Part of a small language model's weights.
Architecture: LayerNorm before each block, rotary positions, untied embeddings, attention and MLP in parallel.
Each number is 128 + 24 x the weight over its row's rms, rounded and kept within 0 to 255. Layers, rows and columns count from 0. Numbers have three digits each. The size before them is the row's rms in percent of the matrix's.

# down: layer 3 MLP down (transposed), 384x96, rms 0.124, rows 324-383, columns 0-47
# up: layer 3 MLP up, 384x96, rms 0.141, rows 325-383, columns 0-47
down324 092:099171132140138144129128105143129141122116131162136111101102146157140143130123140118150114150121126133096136180079131115123144126121150089158129
up325 098:136182142114106134133123158142143149074114135143150097108076146089140124108140139141172163125126130109139150153144171132144077190137137109142130
down325 098:169143077164138148190105136151154122149159134100139116161147094150113107157126100152100116103164161170136127149120124122151152134108121117090123
up326 105:140180147146130142102102100171134081139122127159113133114091176119097179117129142102150150118131142139152148157143090114149151142142152092094151
down326 100:138129116167120140158088137127141122132107164127128135116120173147122114127128069096144141109121177115143160149102143114127148133188128102154106
up327 086:123128147179155160113081123081126131092134135124163161103134127092120153160159150151097141124121086082090131117081102143127113171125125136142115
down327 083:094136153079090132154170162153109127137102159134133134117114105150102142095125118115141119124066107175173141163162144127107107113145106134105112
up328 095:129189165159129135127069150109157127126147150116159127119102102073120168122132089094137127139127098095113133097099108114143130152119146135130099
down328 105:112113127159121119129099133127122165125146142144130122121163106101131146145116105132145146120083161101149147085111189099154123128161112130102092
up329 093:158133138128140099161135145077107111124197092149136136136166134123139133131115146164120104133137147105119112088172154115107163129097100139151139
down329 084:060125137102119127104131139175149140132096158114069125156105088130153141138161125092152135113077139119112102128094107138116111134153154131124112
up330 111:139135098116152133109151147142149116134158116132152100125122121154150125109135133115109092160130158122096157131193138165154151130152123149123117
down330 124:149150131163151113121119143162149111166108131130141135126200098159147107138166143106121115147120117186153150149104186132102130117125113127114095
up331 107:117130145165149164143137114175123147135103138165148060130104121155095101156171159104155112158162094159144130121160094116106135116171157097146152
down331 095:115109148125152133123165151084098145068126107137122109131120099143169150120095143111135159125116142089121137138101113099152095100069117141090127
up332 104:118119123107147121151148092112070105111157125125124121112122136093154152127133128124100083130153090115142137168144108173122144127101165117099136
down332 111:158115098086113096138117193117115104153119122168099111181141151097126124116117121114147132141162133145123117108139149126153127129163070092132086
up333 094:134148146115147170124135132148107157108133108119133110102127101121157128182149126125134119159119149087099126059115139125122120148117150157163085
down333 092:015149119123120128113137158124131124148123133139161151124065139132113126082132149134145136137098134157137124157122121128110131112120111071137144
up334 096:137102125157078117133147076143170108114154122130142120133099137120088132149146184145091137134111133129115147147161118097099123099101174168109110
down334 092:065149097129121139119097159103137114097113140098135105139117132119147123109115092067147140130131118117139140125102122136106130126117092108138146
up335 106:133113141167138135132123116098107127099119170141145095133099138137095123177149144093142164128119137157138142128124071156109091123080111142140133
down335 108:080119132156153133115144117130100127126135099122173118199160095132163087101115143133087158129144141143126139133112149079156112125135129130091099
up336 102:110132148148139107090113173115155147082126115141072130128136128132150093167161107127126143131159117132138107160092057106115128164116097134114126
down336 098:140116157115145134129160101103121097132171119154160128148097132149154146098078140129134140123112134088110123151118114081118100137136092150087137
up337 101:130120121171181079098135149101111162084136110084117113130111123121113114128159100129165094130093174087096142081085117160116139183126110139123139
down337 109:103079132140135169115113122125151172099184152132148113105126092080153153141099147125085130147115116140177122112130141133114110121135154155073121
up338 097:095116152136130143146139126135172111096134155121120149128116128149102143108151100136141121151160092152104151113132126102136101141088128107140113
down338 090:128111168112141162144134131111094176113134103167164099129089116115120140131076125076125097118123137115121124139116152113098127167201138154113144
up339 098:120120128121088063078154107096151119113139096129129105090122132155122115113130175149108100115136154073060165110101117096133164137115112138102120
down339 101:141135127089126163158073182157101133124141150106114129158181148100104114139123123119099137168138127120141135106149105156121146097161107083151128
up340 106:153121095117084111137113152118135138141197170122124155130113121123131132174097160130088117167174134103150093139174133114135161128075136134144139
down340 115:127080149108141114046138115139117108111155117160135139130105153135167096124088140157122108121142112144117089210121133136116151121132110146140157
up341 085:146140126166124074130132086117107110137113144140128136131130138170101106095154159103083116119129138094147150087156144098146130128133166141085135
down341 093:244153133114124093111102122150095102121109149140128125117151116138114143122161147149073104129147117090140153115132120091113127102112108129104141
up342 085:152131110155162122174148135098116125114096115105160144114127119144145107135122123096100124114167139118112094093143104117114122092176176136115165
down342 094:101110129077078095073084124159128121162136144136101101154139122136118151125144116153119160136140124153143144170141134146142134152115075136130102
up343 097:111125158161131158094128164195149166135132164120153123118096101126146130164154111169120089146135141122142096131138110125145095119106140116145076
down343 092:065131107151144102125157148100113096104130105153137120132133181113148134075126130130164141146133100139131130142074151130092130113154087138110161
up344 107:158132130149140084079176125159092190109137113118152110101128165094121126154146155105087126127134150106141173097140124135155099110094131164127111
down344 107:113061155156120086135108119114112140127134141081143148098112099136117124154120112099107150119174161142125164161132120154096153109122090120091149
up345 104:184119115111118071151123100138091128114158132141096158112124150135110138098102126142106167106130171119129161149118124060168173113109126122096138
down345 104:099153149129118138116131079109125117131128144151121126135128163156125150062122158107118191126106148154090124161093144085127145139154137160127112
up346 102:118145097112128104122127098134146123119138171091131119129146150144131120124133132146061109162132118070124127162145108151149132146134143122119163
down346 111:140116172109141157137156123109081102120171119151079114126113155151144142138103158110140098143109153146120127149103089116159150114109134090095082
up347 104:133115124132104111103140080091149082148135149153124123133118166132135129096114172150114089118076140091127120123161150104111131164132120069092132
down347 099:139164114143121163167106124133145153136151110105138107095114160096097154133102143141140203129133141113091143114135108088125147100099137167084103
up348 096:169138094110121109121139135139111150150157150109136152075157129131115144149151154125082120150149167121135146131149162106163136158077155095107118
down348 108:170097120129132128124161096164120159114117140137145118096138139163104105124157130138108170131119099122124138143139141103101130145098125086141113
up349 089:111156132133162112112091129134146097114103125136141133121102070134153122101117135142151135156138104132094099107103110105110105129131075162156100
down349 088:145121096126134166141156120086121148137119126123129126088154167109115138134113126121104117097106149108092138139160122128139141149115199107091147
up350 101:156137142150087176120133109131139142108108147131120108124108118123085135150123137153116106141079129127140128139131122106153128177073111138143139
down350 105:194139127117083147142120139150105131122088125103121125081074112103111123145123163116151118145146147128119108111099116128163154134126101148138138
up351 098:150162135157098109160096117150127119140161169149154097106113154113118121148123147127122115113113152161157165162156102085143146139108164114120139
down351 100:162160123137139127103128129115103168137121096140120141106084128128124127092085133126125078104169122136142107136101161136121130154139109123116116
up352 110:176173123106148127117104093118113146123148132146142166101103107132177134093099158105097121125138160092129119149184134133127146109124157146103162
down352 110:111103125142134119157140123178124106186108119143149080122190138122098125132117090169160179101097123118109163075145127114130117160120120113126154
up353 100:117069112109091097151133120145119122164122125167135149148129105158100129152124146120096131134144155198161111184137110088128150090077109152104158
down353 093:133162160131168129122132108160135156101154114087120128093127137065130124135129112148143106095090121072114153086143147151140104142170161135161073
up354 078:105134120156133110143131111145151116156142120190149112135118141132155107106111146109131129148126126108159117152084177138096096081125115150116148
down354 078:181124138070125150129130140124109141096131137094127128117148135135101145138153126157120134153141148147089125126161120118139149179119155127131097
up355 090:090051120099183120134160145125103137154125082112129166137121125113126073129118112128133126107169173123129127110103098162097132102109128107121141
down355 088:183169122143067119099103113127145115111123174130105103107131134131101151119147131139130122153105075151126136137159136072143113139161115143144107
up356 092:170156113109147101072189118123116172160164145123132127073091144156134172126140145162141109132094115068078094130130129099140129123122133132149097
down356 097:031143132138117141196110144098104080094119127102095119175151120117126108162109112102103146146125133134106134086145123147111132101113136116124125
up357 098:183151131162150172106175120147116128062157138122126104095123136117088145175136099128133128116110143133126151141105136172147098176128145135166111
down357 098:142152118117124119137119161134139157185132149126112114110151120124083093110091127098140161097158136118149141149100077127145124108098107099111090
up358 098:099126132127107082135124115131155144111140059099119115138139170158108142136135149128107082131153161100163154111160112133155154141133137140132113
down358 104:170074136096113089120152134105117115123132093093123142110108127122115139130136148114130120165151102130170102134149115141101127139124131139141134
up359 097:142139126115180126101116196133107135113128099101126128149145152167173131130113067114148105087129181098107155104130133168140127143141144134135147
down359 100:147153119132095156179149129127129137136120136111127139103118113072105099115121136136135108201132130078152115105148127117136141111133123095104071
up360 110:127148108126155103134125106121138073124111132139168084102099150123091112129097182149098123132105149129107126154145141101145152095137176109115142
down360 103:124145103161145095155093161119166150128111109125102099138115162165153133142137143112172182137058179130135145129137133068129135143128122115104174
up361 095:093111137089088140124101136150120105125212161124124129136126116138120139127102112087150121079171116126158112107105092135135107127080143124112128
down361 086:200154132178186146129148119094133162137058100134132133109134164095135133152127119170093127160090137128112139163139120117134143115177133117152125
up362 101:136109136152081103132133108101117101154119115147136117132151124116108136128105180168098077113152092071087142146177112180143145117085135130076136
down362 091:104125099136175135162132172132149134086143147126109147158141133096118126112155100123160161119105153163149114111118121116154131138170131110136103
up363 095:147155146112114118147147139086114139099137115108104092134110132097152089162155124111119109083153154116085128135122138122147117152062107128088112
down363 095:138126135145108116058109120146163113143083148143123135124140090140153147113109155152128096139125113127169102118138096167086125135149108110146173
up364 106:140129137145148116114106109128130130120143146156077117159144169111130115133129123151091117102101172144155120163142114101142146207136094140115187
down364 104:161140134101130166123092122130112140133097136147149149066119151174170140106081134158121113130113142151120156091153139163122139151127134119122116
up365 095:138145122140136122128112118161142109145119101117177109110117149156125152121101100092135123084156104143120167106151091139136142104166170116149120
down365 082:224154165130120098151145110135129125147141101138130136104101103120109122145126158106092079101151079138104133133134123150120101113105099112163104
up366 096:191119099124150119124143059118157109166145162174131070140164135142138130102151146128129126153135119117123099142142113114150152116140128095111123
down366 105:151163118168192099078131149113179160126129131134086146117177141119132126114125115107167126146117129106122100116104152155163146108109135131136140
up367 111:131118142144148141166159129095104122102154146105119099082114126137106122136117160147079117113099147120116158094135165132158081113070138111107109
down367 100:160152134125097134105105136130117134090094145080141153168126128125129101103155100119163110136189134131152095123089122136143155160137171136140096
up368 092:133153160153117132142142154087159115116125125115173141117095127155121134145095150126074094172134168104129155130117147061175152158058131168115114
down368 092:128123164127098127129101127136100145143119144111131109118130111102112122128112119122136157166135121100104155163118140091122126139119112107170111
up369 094:122118126120165166135089118138142136149125104132140137127100115116110095124100164147108126087179136146165134131130109109147136101183126177165138
down369 087:127115153144092093111145131146100150115141164137104131128110129126138168160163123142121098140125132093067187139115158128126117102075154107085151
up370 112:173148134137115110169129091146159128110115170146113105087115146114130129117134156115116130119081157121120135126151117121120098131095150130091122
down370 125:158125134124138118126143087128135128096141153093081130103150113160114125107104141128120129140081132128134160126140104131098090132106160168111121
up371 116:139160122124122126142129083150149094145087142167108113135102131148106083100143164164122129120123145156135113117153083087159167130097168152083136
down371 110:154131121151159120170135147131159170081150147103106138104139135104113160114136127152155101074138137105108127130133094181148123137127096115145118
up372 099:082134125136140128144155099154115146140166114133152168176125144132149124120142186136084150171137147120109131150138123124117113146137148121099102
down372 095:195128052119125098123107108141131106135104114127106139134148138121150121125091094111145122129120126163171100138143117133113122117140109102121112
up373 097:078107126100121120178117144129125095102141110124098100114126150145111102085130103095109097126185119130161125137158138118122114132128145101085133
down373 087:168158137169127125106120130131108140140086149162155147118124079106159141206125127132138150161104111133074123142092141126127130130110101145111137
up374 097:161097147141152139111147149155119127105139125090132129108142134104153148168144154145101091135128116074106153137133170140141156152090121128161122
down374 099:079112098148121146140095157152123120140120149132111098149104112123130115122171115085160097088142149160130108113124100075138108102142093100120120
up375 099:124086098119110120119131155133143156125174120115077173104148145106143120140102150097107145158099129114108159094139135113149148177100121094086096
down375 088:115149159116137118121131099139090161143135151152137105157082124142166117085119115158163111068142074138120126123123131113163120114137121104124107
up376 099:148128140135132106140138118056119103056119142165134090120117128133121136138140121144098109131106134105082109125127170125139116106089088153139141
down376 092:129148102138135125127104146164169138208130092090145171151128110147147116139114155120167098101107104156149125126140141146090125146149162126111142
up377 101:126086120140121101118155188105182124085185101089098144098143129111127112153158148088094151112117122126121181124126145108121107152104155140113122
down377 100:124124131153175131132163101150097150151098169125130147156083154138099126146102125120155098152132103129155159104137109133165155122144070081123143
up378 092:145131111114142069137123133138111131141188151162107167150163139100144141133118104164098090141118171094145099109098154130141173172155142152126123
down378 096:060091121127104150116146123090141152135097106140128101144093098137147116112140138110158135139108130180140127145144147110128126097119098149098107
up379 108:156144123126118101126113150130126165116167145149131136069119129105160153083122092099166112146133123092108170138140076114094148126130179130139148
down379 122:137160131122100102128116176122135159143155124098144146151143147135117166130119111150137147131143165119127170156156097120121129134105106131092096
up380 103:099150115092083132146143151123114097150122160144103150131138166099152163099122124111160139117149156193138113131090086099132097124140116101162135
down380 094:195135130125164131150122103107095156124125114089121120136119077125136135150119115132095090116147113092124157132171162148126138099115149141093092
up381 090:146132101140110112111172159146147131133106173154072144118119123083122089111152147152129179121122171108103126136104112112139120169109160123107125
down381 081:117150162108132129102133113120099120160120158157124145142137140165132160093129098107129092124114099166118114134114150114132128109163081107138124
up382 106:170110120094112139141149105158113099134137138125131122099118120182118152063101172130119121163141128123132151124156160147115129127091164109120118
down382 096:150134121130149119116134068143100153145139118101149134124107132125119117120163121177115134117156138090115124156175129129145120115129141104126107
up383 068:160102100085149104127140112139135139087157156126132163083159145121127137103150116165106109085142137120151134108120107114128105132101159166125148
down383 076:253154144092151126126127122138133144061167163125118133092131129113120120112162122138125082118118130108139142127137120116124098110119124145129137